Part of a small language model's weights.
Size: 5 heads of 64, 20.8M parameters.
Architecture: RMSNorm before and after each block, rotary positions, no biases in attention or MLP, tied embeddings, normalized queries and keys, capped logits.
Training: a variant of Muon for these matrices, 520M tokens, 3969 steps.
Each number is 500 + 25 x the weight over its row's rms, rounded and kept within 0 to 999. Layers, rows and columns count from 0. Numbers have three digits each. The size before them is the row's rms in percent of the matrix's.

# o: layer 7 attention output (transposed), 320x320, rms 0.159, rows 82-127, columns 64-127
# v: layer 7 attention value, 320x320, rms 0.171, rows 83-127, columns 64-127
# q: layer 7 attention query, 320x320, rms 0.145, rows 128-182, columns 64-127
# k: layer 7 attention key, 320x320, rms 0.15, rows 128-181, columns 64-127
o82 096:480463514488501553489521541482502494477513505496455467496518496517524503489485492523450532500461471542458512519474498498514494494473445505496527516548515493589498502507509491525495510522475522
v83 098:517511484495489492494539493477523497516498490484512469521458526460497478513494510483477502484499521558461481507479517485492520527432507512515526438509497465488489508511476464527518504455478487
o83 091:517466478473518463496518483487525492482479474525497477503476518457478480502451503477511526442469479515490500499483532515465560516440514486520541465492452493497491499528479518507527477468475488
v84 098:549485498522536482518491466499511518471476486493489529519492470471492496503484510535517498504449527503544484532491501471503476508462528485466504561517491489527507454548525533530497444500508507
o84 098:536493516503521502508479470489482505480504517495500532527528461462527523505556496504467511479522514496544490511519481493506473522465482537458526563480526471525510501530547528573479433496494516
v85 099:484470531471510502514498550522520462474501516508437539539526571506490471539519525492498450499480533470514516451513497540476463467506478487480464485481513469492543489520525532539477489471514499
o85 098:543509545509483517500517546487531478469517516512476548491527495513478511580529507503498453494499536469507486465486506533483496541519475492481508441520514489467523495480507526480501457533500531
v86 099:504525495494493508537501515508510514515476499499477510523551503463522505466482479489512491478507530545528524500505503496536549490554497522505457512502505465539486567484530468463477479510540536
o86 097:512513493452483469496492509492521527524503483491497497498521528477519494474475480572492489473489504505546495509501488510526528482508496560495485515489490454539512525492505487458506461509534526
v87 101:507526515454487467504455514494518503506467509475492555485512506509471524507532509465506492517497482460504541503462480556466477543505482435445499505489508493503502513493504568503524493492515497
o87 102:510532531432501489514489500488475509540462469421508524464505512505477522486523484479522507522489474520488494514495479534488509527498468473484545486469510570520492535506458534501521507507505471
v88 098:478485491463515476485467526467508512489468489523471461506455517489477504495473486520515517521518495540486469510526497487515512496532492466504506476442512488468490490471474499499528455468521480
o88 093:489469520456490451489448467490478513474497516481488507497499514489492493530475516562487511533455449486455459511512517537499528512474465486462540463503520529470463481482462462481498496504526519
v89 094:530555469486500467494493509489474462535529503493478473504497524504507491522479465479507526536500504470513467525513518489534521528500508487501509503469525533456479495500523481497514495498546517
o89 092:503527464509497466470468490504499492520501507461488488465503491526537472488511493488515478476509518488528527516490543537499494531481476509487440502467537515474448479504521511493512471485557490
v90 098:516493519526499502532510492551499533499504504458496496485501524564485541542474515559493509512536514524503487491508528526485486483485479464507523488496528459510504473522421504484484514485466496
o90 093:530506470492495497498478517534500489461501445450524496504471484521486533505493537523506514474483516531507482518524508474538478478478511462487524478471513498534500478518454522492484555472504509
v91 095:519502517526494505477509537509487494464467485521473543515507472503495455497510501467576503489536539466515480511504507518492504456508522520486509515535508480511542503483486472504561469490497476
o91 094:536462491519495551492462534472519539508464503499478478492502476546457443495529495495541544495497531508493480490503489474471537480475524481462499491519525496495529503477543542511549451494507478
v92 098:473456505512498506523505462500531536480491512490546520481508515507505486465521530519516516490495510474497464504509499472452486514478480464461478428516463559523538502496504476455506545515518527
o92 095:486526473501500511465498454455527479479468528501511521500449527507510496481506511503493507512487511507499488498526473475469485519503481464499532464501513512503491528475492503461508501446471470
v93 097:489487510506536508495517517544493545474498482477508456451470526506485532472521512509488526497511457501477505504502496503479495491477498532562511492511421480508477514491495512524497570534515493
o93 093:493512487478527529485489573517459505491494530494508485503491549480488506510511544457492517486503484511451455523489511487479481511509504544550517492490473514521514495501510493515475554514510466
v94 097:513521500508496531497499486502495495463493524543489491486474455491488532488449505484490474488489524560475532531500473489515521477521531482479516541466525508508515468477462463538520487497489487
o94 096:500475516497520516514486485502528515527509476518508558510492461489490494540505493497551470508490512532524568517496483504500480475496471486480561542476546517477475477474502486507538470487501523
v95 102:510530535497484474471478512495553489511511532469530491501481522482495484488488530509464530480506457542544477516477493495483511524541517516487496506518539504519514491504451488443483503474516468
o95 097:477499480491520497478486502493540473513459540486483475557496501493441495486557503516484473523484457496501448491484495504525485519567518514469504546491521483485494483479495509500459519514492504
v96 101:477479469494503469461508483486517510502520534492517477520531478542494546514526514491517482491478520514531494536494500488507500560516506504457499421476458452478473525524474542489503505512465532
o96 097:473512436481526478540500457503520489510506494512461482510504498548525538490505521478478468526529545536539460478501467497473501513523514530473482465493484431503459500515469533470477503504484507
v97 098:452545500506502505523482474533505483477538476516480504489460457496453515454504495545487514505455473511520447453514494516500505505504549494447459463535468494549425483505488481478502491470497448
o97 097:459526436456506484460524489554520494494511485518497519480490471512505469499492503526503543517500504475532495472482486525505513506483501471454505499502506485540453515487486500509539518488503471
v98 101:551501479466486489457495470491504487488494477528464477478515469508513479541524505500475522529505550502500491463514492526486498474485516524465485486520480482530472487504473500512484528522505470
o98 098:550502466432485517502509462512520495511474511501506532513516477488486496541502590554467514509502535490499489510514516519500529456536477477477521499502483503502452511541504494498511533513494471
v99 101:461501525506517494497509515487477475496524506504547502494488498451520509473497491528499535489421504488529569463511490508498472466531489512519485484566478476557527523564533565515538464472482509
o99 098:460502509500493497525500475520484489504552477464526485484484496464496512484520490521504481489473496472532505487522506518527519469544461524495505489519501489530490448491517548499484452491485522
v100 097:535539500530512525506519533518521498484462490505481481490504427479490466489508469534499453511478503472494451541545493453494494502493494483460517518501508511549453537532551521547505482527473506
o100 091:533552502538488487505501522489475495500523522497489461465518441495522468471483482514462493527553512503519524522503489506504523494505512519474474493523513538509443513512566504528513518487504515
v101 100:492485533510546477518492465503457502500498466495471517492484460514485513528552501501556461545480519476468550482477491516450480467539506528480505457543490528505523499497513465518510457485508534
o101 097:516503572519536522464473467511485515483490452506481479486508453511507500518535480485502497541490546524508513493541534490468496474553494492496489473551497497479496551497507474459533477473483540
v102 099:487491500462495486472497530516507500528553480490525521510484499457456481465484501457503503483465507448497499482482479502523483572532506521503459541535492516539496485517479496503509474466482463
o102 096:480497479524513516498470511539501525490531453459509476517505486463482499451506568472525506484507510504453502531497533491474522547537480510473485531528525475485512508494534555488504497498484501
v103 101:417516483454517484497545526516495486506529469511500471512480454564507521497476520508474484507522486479487519501505463473535528539511504527522503560481496520459514456519477519500536529522476534
o103 100:460464510520522526459506538531519485540539576471512528547483472503523492565471502511491514522470494475513525511471492465508521526527509521532508518480524446471512484519507496498525524489495531
v104 098:547489541491511478489492490491497466474524489436535501503467452513479485463501516507513506500546559479501494530474518500530537526501462530568483509509505486520484439497490476469487530463528484
o104 098:539479541507494485471491522477489492460500473437513527525472485516511487471515526486518505478525514513543530507432512518513475538475469506499480484475481493501494452507475471477467539485510524
v105 107:505466474482488470477493523499469489497494463509497453527516515511492552527495487465488435504506486525494493487463473532528499459506483525490503491525518530518501515464538505518489524497477451
o105 099:502506521475525478494509489516494468507491527447543450500494486514528500517535444467505471483484464534521500497478512516484471477488481517510487516529504506520529544466510491519511493537519482
v106 096:549479435505464495489489477507499495533515501460471501557511489496519523511501489496475508539452511509489484511524492542525483487555496503479490494492477518485482487452480470493503495464500503
o106 094:518475472492491477464480478457473498517525451483492507524531540492466548481563527526469538524453511507497445491536538539494511508464527480497513481468499502476531495483513471503486505455534460
v107 103:515489523526474488533491514550501506483487533500502527481461501522525490492486512531500494520501481492526472486527548519527508483502484513482506515467511478508530536525480534483474542536463491
o107 099:522501487486473469520465523487544489543509499529502482499511520541506504513488485526510511500520468503521460486518493489531488471525444512451512498507518474570503559538520508517490545495466478
v108 104:495498503457517534481479530514495524448457475492529485486526524520507470460531491498527515506475537545522463488488512521522508447505480514482495508504509487452549498508478462481506467503496524
o108 101:501480480537493495515452514512511517508493508518516493499542478510532457489530463484493481544487552506537436513453489517500522486455516462480484496521518495489516514507479472499489481527542526
v109 106:505492503435487480501506478512492464497502479515485519529504501490535481529494489459494440505513549461481513466507439542545502497491492510530517468437495529470488521445488534493532457467506521
o109 096:468519477481498489513530507507498466517506547511539492505496463464526489536519499488513469496487500505513469511473504507484489559495521506503515433462508499511510529471529516519521459499482560
v110 104:555505510464487497463509487461497467522501494524500471527540512474456520452498431482466432501469517488530521473517477542486525522537535493490489552461502472476461503479534526477499535460512465
o110 098:521515548512489476455549460500495458499490531531497462492507508481523512446493458484475470501476507459532542495483519499467542505536552547484513543510507500487504478470517488473521530479500470
v111 103:497457473474489505505503485500542509458459472482469528524508523548506531458500519469475561501459464523487454482483476547498506509494530496526458520484472528519544529509505480504499441525479548
o111 098:454497500496482481465538538466510504518468505480515478510482532565508522489465521491476527492458493526454501483467492506512511507521538470490493534503532515494522487535526503540507458514542568
v112 097:487530461493492479570511542474479510487483502486479497511541511536542526497458463518513520504496499515534515496499496513477491547477443503488529477460516553524458521519519464531504509516467470
o112 098:529485485519512479502508533484502498484504511526514510540463476481524477496496500516484510491488476478505548482449490495467484539474455524502506494497461552492532508533512475533529528529465500
v113 095:503525487508484548483477520435486509483486470481473477506485542461504467505485521492515468508482509537512576481514476534491527517473490490523519508495504507489467461523475527486528481495484530
o113 095:522502498502485556486501554516513515509486482434509492468504509481488468489500530535525502522479495508517526475504472536527484506493468469490488481498481502512473480524491512439507462527462545
v114 100:533523496523521529518467512533511516514534504490493450521462499487513548485535487545551474512517476488475501500523547497514518522502503438522559474504491495492539474548533542480510500492521532
o114 093:465504513528503510497492491500536529511552524477505500487457533484489547505516486553534456483479523514481499503481539481485498469497547489519493498499482502498519492497538518494494543470457517
v115 094:462521522534484480504492479470503488484530507493519484532504526518496515515513521502505485497514483463478501500491486493520510492471495482497467439493514491523513444503499429495528493495491493
o115 093:519480524505512482496511472457473494462558481530526488473492510527534517511517495498473538487489452471466494493455487508512482536487497472533443471500503496503520434513490466512488471477513524
v116 106:499550513439516519464478479461480479515528488467498508520498483472475497467531492432539495552543527498527538466483492525480486492515503461475534514472511483500473538437482501511512513456485501
o116 099:506510460480520537455473476485484481515522516442526526485513466471494468484512446467514480551513495495509519493504509521510462540524517495464521489483489478492475491495473495463499531487503467
v117 101:514481495466502478494473486446515466454457502473520472521515543503564565475475478475501493540506480486531535478503480474494508488491530502476443477514505513457513528463481533485487545515493518
o117 094:524464522528525509461497469487491487508481517462513484493507548483499568460532480466464505551491479479528541462509498521499484521454533494487488496538531489489502526527488500504495542505486526
v118 103:492553504522505546493503546493528505538511470471505502504463442514498481519494516492498494520492546508489516507486519463507508498455527474476516477444508468467547511470486462498523468482466481
o118 096:476556511543494493486475511444504486492526515503486481507518451504489471552515515494483449523500504533483538506449515492510505490464499441499468509502535492507508483485485470487499508492479447
v119 096:423492489540499487472501541512473480498517525495474518499503490485484481507516509500498494520548530486498492502495523484468501483529452523460532464466481458472510493480476539499498502522497505
o119 093:460491478490475490514518523491468494516513499449457481476506522486461491475459457499501487524508509504498465473488532501488534478485510499439518437489478495482527503536475487501488509518491496
v120 098:532484507533475470493469461507488501474484499484503518489483537496481458505528484529491496508499473517479502516495476496518474505498525501503503536473517504495569495505487465454482524456479515
o120 097:506502476494500461521463490452536501473504491503496499456498532477511462489529469456502525484487502540532525474512513482505481519488545497465497550518516484462557533518412469455463510443505483
v121 100:577502500507518526487495488481535498488437514528481520494521463484488502470488518511512488509483468500536511513491473510517493526514529515477512505518497486505498482503499447516503533522480431
o121 101:570519458500476540496498487492514516469475506514523481515499442497511514465480484509522476509490484518540486514497471508561478517544470493481508530563468482552500459504516440518490527483517470
v122 101:528464484481497544531496528461531507502466489541538500548528512451515483474497515474498445504479457527483493496537481519511506477480513485488473523528494528480479488490506468446457553498467486
o122 098:498489471474516522544476523492511483471462514484516516488544476473518464458484520523521441535499468504475504495509507520456488479457521476516454547511476539497509486515518485461473527506490502
v123 099:517486507488494467519545486472526470517495498552497470492471574471486509533510494472510491504525492504510551516481512486503497508510511498491479530531497456518510514446517459493505495449498511
o123 097:506502536508508502492483477472499479525527524541488469493508540441499506514536490493501486508489462474499587526483505522482513556522472487504484542555481477542484485488457480512472494498500473
v124 105:506502538518471475477504480518526502476482514520551468469519516530515514468483546488512516553528474505469514483527563508492501520466491530488532477471501484511471470545510492504506546496478487
o124 098:487497550455517503492487462514516475502512519515512480509501522526475493469481501482481507533518530514482527489475516464481462518473431487528473484473485476535477493474478471505508528471518517
v125 100:520481468484497498520486566480482485532512508506534514479525492525529520536532461484496505488514512514492540499509493526515490534523510554501465529463508493553516458488532515505513513484492500
o125 100:491478483468520469540495513475517514502492438506497492475511474521503492517474514472504494514480494499464483497468498529516489516546491537518490516469498497494518444491494530482510534508503489
v126 098:508485477468495478525481513474501515485503490449431494474489505517461496526469500462497515547468530459483521470492495499513489458510498514492447427508509511524487517475477556505514481484494487
o126 094:504462508476500469516468472492518487515482515443461493484494507486495529507481466469495541517494514427502531487479497528521511462517447570509533460452500509522498484487505532490505480515511499
v127 096:489472514516504554502517508518491474514488490500503507482552533545520554494483482515498474499475532488510486513477520480498506488475496566504496496520544476479494482521494507546515539491501462
o127 095:479492533502509522521524485490541473503478491466535516436511518500526519488477522500471481494486509496526481514489459486465523486515491512496517488464512526494512487537506497559493495470509457
q128 115:534534503457540506500469507492558463473456478514510499503511498484475475473483498502505492509478517490541511555457517533462486513540505483524467523542509495547504494463477514487535519449535510
k128 089:461478436464549542503455524483514489547520547487520467545516526498510527481481505478444492487459479516524525512517460500496478454458498476508494471510486494498535503480477491521497466511520469
q129 083:473503517512467495530512488479532507545527521484507498439476495504495508522471488512540488516489481512512495488496509499539494487488469535517496524462462505462455545493492521491492494486531509
k129 090:566473448478523458467512497517507510483514506478510489484495502464505515496498489495518496472509525470504491525528527531560481522503476482450463504477531518502544471476492488469518476463512478
q130 090:526540519525520455511479485502562500520500472450495452498468490495488465491477486558488494543493484538491517539500521536524527530485490490507523545507464529469521506488479494477505453488509473
k130 091:483469456462526507528486501497520521464493515507510453506536507506525497497509520524501502488494500518471477456492490520473528510494523504507516486484530502537500544483449547496515506508506440
q131 109:475556497517467480504488495524525467480510429516463508500522500517504514471504492509537488500514524500498499483486481511507549501483503504456447522528491519522493515530480500510474477532504477
k131 087:504499464516506472489502504489532526490480489541500516486509478523518558526481505504511491472539473467470480498454514504509499524466481527489509480489591533501486526481488522489501501480471539
q132 098:457496478480550499519479478484524533444497498526512499498464506530491538481524506523532500511525502497511524493483524500490456493457477498473490509535512469454484483454478500492530523504466511
k132 082:471488494498531507467535523530543506493516544486500463550550486468488495516449541518494492493474491549516482519568470543468497528498509497515530514451473472520544510510502514504509497518489461
q133 102:479445493472502529476492543500522536520536551482526470539500540518502463517515520499482569499529473492543489502510471529469503477528495513479484461501538463482501496457514532551488491512473524
k133 094:452509502503513536467510512496487531496519564469469501498486553535476496482538463484475480466485469488512511519453511495466478525483493502494519516499522535474489490493479481509488481506509506
q134 098:454498512483443525469460462498491457489467466495504451529504507526474519540495505544485498459522483518528456482525475519475517505532499550467488473453497474461455501510504510510471491524478494
k134 089:549516511493511478510476518504512495470473432455498553453500502487460471454513479499500502475471524482474507453534520499485487521486522479485467528484504526502504500500503462493483454492506497
q135 105:516502503474478538481515489460497483496524490520490457512520480533447519531487488518493477454441492504493465512504451492540474515542517500435496506486510499525477489464495525507517540515477480
k135 088:499513517509508511486510547472493531469493467479508503496498500514498488517541514456493536523531523535450471488524469466463554509484491459515517556529509499502498490469487481464533499500472523
q136 105:507527466534468510516485433494530518474485450524484487512529505493496538525484512509532497460515478533489517505527492519530495466506497511486473507522520512490546510527489540485482506523493536
k136 092:535469519487516483519496489507495498503455458540505500472475550506452486504524509471511501482488492504485523513556481477521509506506507499457476547504520511496480501497520518526476492513519490
q137 095:491516450554498459481475488517503546530497445519481488493529500499474504457472510479549512491547549553528515488531483489503419524506470456499458490468482457522488490502502505484496487478534556
k137 082:497484454550538484522471543513540457462505477523485521444483472551515509541514456492502461473491530469470507495503515500519498483541476499496450523501513462463465545473507505524479482477541468
q138 091:525496473509501451475517522505575510490492510489525500447483488500447523492511511438530490498488485490528508506541494506473517484484464501504511508529511472520481494490487557505524469508496482
k138 090:515483504516482487548521512510516474467464504513469516485508495460471526537478520517520518446492509540524467476486513538528533491503502492474526501550533559504498452492498519512495498498513521
q139 099:495546521523481489499514499556532506500502441556474551455496495492471509478521519480478478499529509503512515489500505459516485520468466486476459510527532463515520469472518506469472523467448509
k139 098:541495524493487488514466481505477494486509434524487476446524489494506481507526507473520502497505451531489479466506521500539502506473459521462496518539562534547488448530524471463476511525481514
q140 100:469557495525484459493499487514477440478514508526497469506504549459496502512504477484495479464499508504536497505461537481468541526510496477529514524484477498525496523450511483525513532482489471
k140 100:494512503494489544488516522504489519531477529529509516490493533453525491494519507489511521475486511505511508529499500514473499471477511512523505547500512512511509464505486525492523532476473529
q141 091:482473514477483502492470472484511538504506495524518510475483474498487480520467501469489507513536485490508505484494475491514474520500476501472497457504520476504483501467463504530488500531510533
k141 091:510492489463487512493469493520523470486484462528527491473508523506504495475493512475512512473515416486486511453473494497512528489480508492506454507531521471481501515522485528486475506493530514
q142 096:471487501480531512475491459452513513527473576501474466481522480480461486515531491513472490514494524495526509482494533470482497460531480496462569471505509504494483499465512494533485485498525524
k142 100:533482546506479475505455473489463495514509551491503482502459529491487521510509444504495521521454542471510510496498492466486584460464525469452516520517508503463479492543533477491494513489530514
q143 088:496525529457510475485472471524498477526488558574505508514468526478518494487489514485512485514466501508494506520547494514503515517471476500492521488518474499528469533482536464508448454473497506
k143 112:498516519513530481510539535498504506505544466468495514492472530541469474505493514492476500523526509544503484515495510461465511484521501546514511514483540485459530491463496519458499514482504495
q144 094:514512539498492507481485483501511455455483475513469523503506521478497476523520501525524488503513480504540470520503509517501514490531540547514444530469474508503493475525516519485500516510509473
k144 096:487487504480492486501472499520496499454515540512492496477516497505544519526499491457471524538526541503528513449523521491453544454529470476522511472517541521518499498519543486469471508457514509
q145 106:504502499486504501525513539509473495527535458458561528479513530542530488478557464516491508521507494531518529530460552484515476461510488486494533493452540524537541537506487502494533523508486467
k145 095:471513503478503449493467478526465480497512470478511505451493533485471532465487457503485453544520479486499493508498508550486506504471500491468488516514512452533483512515521489499459504522473477
q146 100:507521522521496487487514432532538447496530528484471506516475514496540501515492489485498484502472522509548518475493520557461533515523557480473447510492478513487486490535451489508482501493493471
k146 098:516493488502509503482490495487527525510522534539488508485498494536504489487514521536548430482502482480502466514487507543490519492508505495500478515515526479468486550515519527453515525460440487
q147 100:500490466523513522469497498508497535512538528496496447499509459519542533486562485510492457498491508522491486495490506478491528495470538501503472489503510499467513483493494475475502495504492519
k147 090:453470476507475498527503485493484551560486518473465536461504508516480532533471499506487477501455477502508449515501466544485486445478490468509480491520458474506515473485520516526480536521487493
q148 096:512522486442451463503481518485505450509443517465519493526535474486517538482490483485468495491494541487516490500555489492520496482486534449472459527514537526522489481499515544490510497509471502
k148 087:483525557523502494509506473540542507490517514526510462497490484526496499494547529484494504514499483514552477459527449493476487531509500507500505486550469475481463487502494489446457562509508443
q149 096:491487549469493492513501495527493487471493499545513442454482510495551479548544484491512509489520529535548556496486505535474516463521520468502525479524486489449482520579512477509501476491507497
k149 095:458469469470536471518484530492468538561501501489503516486482519526539491521453499489484477510529518494463474505484499470486508477483468466543516512506499512501512459455512508494517514519504455
q150 096:523457479504509493462484484450445461512562482467476522486503470477531525511483493446502509484516542549503496507520498478453495500473459488530541454521489526497486512463487453531530490473518473
k150 100:518481450504517490548463516508546516493499474523484486471504478489515508511520547509499495467523528550453510531516477526513473521497522511503518533491523515494540502527431527507493506504477461
q151 101:543474507493511484501513479528513479558506530506493526535470512498513522504511476525534508478431515482520539477469525444518520464488532489454480475536499515530560540464515509469517503535518525
k151 103:501512526500476495482518523484502547560516461493483473479479493476456493500554463457557530492499499484519529487504506528527503533505469502517516503471506481468488529500490503525539495542526487
q152 099:506470504479500484477456498467485460541518533482500501527470434494466508506449522498442545518500497522507497501534489470478533523541541481466501526452524470524500502472448515481483509495496513
k152 097:467522509518498565491465518511510464461497505486459478467503502532504509520512486473553455508486527539486497530503524529485501469509528519516496484516488473491496500501504521504501510474509504
q153 102:489492499552534494501513542481505480496578517543516479496480501496509495503467489491510449489504498512456531472492514482527493460480476522487464498518505518506506561460521508506511539511486481
k153 100:494463488473484510511516494495542515463468533439492504558489500509545546510472520496501516488497461521562541524525493494521535489481481518489489519495472512485486494503499515503482489480477466
q154 097:482510494516489498481487531480509481509541537536517469554478467521471492525493519542554550489527482499510468493468471460470452472513507511507456454493482468521469483509486495509506488526504517
k154 091:536500498517491500494496466513486493484463479501504491507491477496502523483542523507509507530515493523467486498507488484497500506513489542517511535512476489505470467477444507550543502496481535
q155 101:527539521521509481521496521519526482473520497480501505473505480489503503465511443496512508466486439514503499498549503493463485455525500481460479523504479480500506465464450519537531500536496495
k155 095:471505499526493467496544497454480493508534468489537509477510522520465417467505498444482558524505488482527524497479525488485555492505466465533493504500486531496509501512465480529507513467534512
q156 095:481496498510510467495556573503461515473532488487511476542498497507468523488557543522502530506486456504525522527500512479494485501491498466482495495479486500485452486546496500533455438527513540
k156 104:536512526485481510490500476525516500468448530510486480490474476525506497501544474515517508522501507479515461514499569505521534516474477519485466504513528511478513537508558473515509507490509532
q157 097:537490536487511512507476539494502508534456520485513498497462466493480537500478550485503530509527484546516493494491496471507496555529500510543535520481514503498463468492494489516514523472547458
k157 086:513567488516469507519511508535523521463502526520548498469493532507499473492511488484508517480462531483475510518504467523483497518539487481502477464511498491505504525548507531455502506480485533
q158 092:506464492518536475464523501472507512512497487518468485500497527491504529527477460491494471538526461485498495521506500534512517472478504544449516532506530533479506460535492509512520474528498530
k158 092:522505510483500518503489482522530451494463517489500469502526582501464497528481515485463537479474535491469528507470487527462497492504491490511545478463487449455500536476486474495509544476511542
q159 097:492509510496524512490524464483486501479501529521505525439467515509496530491492467533499494518505497501453523500489549540507492477466503504457525488480512516478502483522511457515503500496492498
k159 091:551510514517472467543472496506530521503494456523490481478499512493527456551475496497535494505494495494499519530475502463455502436518478469482515477473499507482513490444499456543525493560476546
q160 092:538493490498478490532528490505530454515539547492535471453514505474522489529544510548524519466506502487491492485533529516538497465528482533483490503498502489489513545484501514477517504490521506
k160 090:493478482492527507491508504506494524513478444461523497496535531496494466524530515460456502485517494505503492487452501477459476494493489460510500499488496535521514474507448496484537521499541535
q161 094:476496476553489494521522520504456506522486591491464492492472494509533496510484494502505485525514512516451518491513475479525516490459501522492574518487517489495515496500512490539486481497479490
k161 090:519505530514470523511557479541486541455490450537511551466518527488458478502541483487535506472484522493529508505488507475514498530529476509486467521507493471461437537487518459470528544497490522
q162 104:497510511516443474502480532523479494531533549497464527502499541496516482515518519491525525481536470530512501505518473541497455510512538543473495482500508488489461528493512483495503506501498528
k162 093:545543486522501475489520484473527513489506485543508517451501489513512469549496468478554497479528499473486496502552490527487525504537476518453514511477522488483501476489522495477462466462491509
q163 099:481513516491467472481499550493496503520536555524501501496468496536514499493497485467510524533511513510507468516515483556524478540496529515508503502523475501502472489511509494528477497475524457
k163 091:513508524539456464536487480523519495533482441494501477458503505526474492528459498465523476515536491466458489495545502511517521513469465533451495481478509518477501490543497536486480521514515535
q164 096:484522554542533461551532480512501515551500466497486557453477516519520486518497455508515530500481506522467512552519537529508482520513451518528464512514498523524505513493492474524483547519501484
k164 095:522515498512462462458499480517541486507465491527497512441495517518490469512535485497535526472514531498509521529521515529509518502571493511457465496553531527498491535471554495480446514471502481
q165 099:489492461494490504451502506503513518476506473503513504521494501496479508502467554532550545466554507480497472500498490472509498443505471510467526536491503461484493485515462479485531493509506522
k165 096:505508515500521501509493522449511514509545513488475505547519509570494490528517479546489510502536456467528467531492516509527490465542507513498489512502483510474526507538453463463534449485491497
q166 101:463496506460493483523493538493492527531507546463479520521483515525477486523467481510519519506530486492509490494481488499512522502533463509509499485529504495459476508483450502502508499492518477
k166 100:464483510514535522490465505469480488446485566505516488516499498510532510471542481485457546511446491458519510495507498497479507514439535502513507503482494483517509495501481507514479469511460495
q167 101:507462454544484507523465466510527529457502474464492530494505538505466491483505479535505476522527556559494505550523484512464514475454444482483491552484510469491500495561491545500490491485475486
k167 097:537491484512456485535481460512523503504469411512454522482515513509478540513526486464528507460534459506537503499483506503518466535532439477468483475494486488493471473481542555506498475495487478
q168 094:530510517463507480534457478541527486469503468475510506510536458471481493466450514543524482533492505506513492527501499496536473488525545515425479494513466490488467533527520497493442474538499458
k168 091:530439489512489525540508477478517477532526457480522513532513517481470476476496529507476445508485502558490493514488539471519515531519518495500489502522548505477491489503515501523512508473513516
q169 094:509484480487519505489514544519480508480538529475499520520516525451460500461498497509525501499498497463537472459463494482505484493473513475534517471533469478517492491470500471547467492494530481
k169 083:550469502498504531514492532518473491480514485483523485527485428495487521461494556486518449510534491519519499474509509475474497461488501470495453510522497463448510550523497543514444521499521506
q170 095:517497554504502524511526534480479486533526506499501533513513517506507465466469514462501463491522494500501527531427520508508506468526503512468483493504519520527467458490453507540507519516497514
k170 094:449532480483487499497521507475546512465508568493485507532503498474543502480519506542496534510514521438486503500498462508520477468469547466478531508438475499463490546528525499507498485496487513
q171 096:486468473496497494542512499472542553502542525460518490520489507503516515499500463489512477547487537510457538543443495466488502521524518506543521524532509499516506517486519513508515549516506530
k171 090:492497471495570569507508513543547486542471529511500486480523496480477531486508503532498474471481494499470502482463523492486517474487481476485504509534504512465510496504501505480508499489493478
q172 107:508496504496469495482490517497488546514487500503530510497472515518475471534519544468473514480505471556528489492541560492519493551528510472483456504496508469535487474481542506478486513484497522
k172 091:496521473507503486500495506543542503467505464481512510488527443436520485506464533461518485555496530557482536514497520519462486452506495475482550487507531491531486496518498488536494488486529555
q173 101:525480489549489506518502509490492573514502435485500529446482495514438492499508504483480494507510513483505557511532505473492487456508425468494547478514471512482516508451480521516530488554487492
k173 089:498455523550514450496510480490531506469500458524477516447468490508487467485481488414516461506520473503478519486502517490437505538512459523506532499484516464495451482463561485499483533503513525
q174 099:461526467484500503516507511524480535508474499521514477471466519524550463471535483556537517494470469517535502484496514470474483483523514493548508479521503468490507548474531466515476496496449524
k174 091:468546498553499504491479531545543520524503502465517513538524522509494491491523495434510512514496481479512488539533470531517496480461495498506474454486530463504480519504463525440508545486501484
q175 099:488481485505484466537504532495505468487511510519511445491519495492498515509576528510490446495496514510516507488483487474521481564497499476463471523500528493509461483516565486518494497487461482
k175 094:482505500528477479519484477487552491481500442497498469496476465520488533506455474500548477533487498493475516459537502534538470512456491527480520531504493500478479472487489520497468506490493555
q176 098:463467518509484492484502522501501528479504515475509511520464488500506440502500482478495545506468500514480494510517489504465483518511492547515482487481508513516496543480479511531508486495507489
k176 094:441500494486504459515519489513513514538539499508533510510508536476508501502523497490480523521505501514536503485544497503509520524487516488485511508528516474497486474440506539519504491514472450
q177 102:496521452496539508497490498482496526488435496499504498499490475512480493457542498528417499459465491467487491497549485513474495509493477525509578484459487514460460494524455473473493530481488493
k177 103:502505526510513488493509507539496522513519456470501539487509440460480478534477556515518459473526477514508497511442477510498484507475490543460484491486523491511470480566526456520504513499512549
q178 092:478486533516509478527506510503512503478529515513512507505513463483555501563564495505477461479549494452456532482473488512512478495486476512468502521495459530503491496497515508514500520488512497
k178 101:481450515466488517484484489492516491485510550504502486494458479545485480516457457482533528501471514491463480456509498533489553487498528510489456489475491494442501483498495492476514453533526506
q179 095:522522489528440493508540505514476522498486460454532493490514533472483520457493451497492499466497463470521543504474476520534533489502516555474494469534535482478513513508453537488494461516468457
k179 100:521471509493557520519530522471520496509519493499478507526499483505473492496527534528520476552508523452510497501551519521445487526516493520517454471481463581477498531442536545468483487477482481
q180 097:523488517546515491494525458518460499478497478499524510465506524478488491514480531474487506458488531519454516499510544436554482539494448463483516469506516531526507497495487542482524488511529484
k180 094:526514475493553490500532569506503492460525492497489501550493519510506472487500531495488514530488499522513508481498484489491507506481480491532500489559504494497511528495516486510496508484508511
q181 096:486504483467509463492508457532533481504548541538488481544525482503483560476511502461506487494526503510473499495506515516543480465519466462492535540490485496496497496495455549491487461491480467
k181 090:537471514481493518464525472519478464507484510516481471477512508519507468566494432498509507498492463489467525460504500478530505487510479495470470489517498496466510491449542505534465538482549455
q182 093:444449530516523517499474530485480523456524507479473493488514494527476455458537535502467502497474543481472493503468476491488439513497526491534537495468565454482504471530476505453466474530502504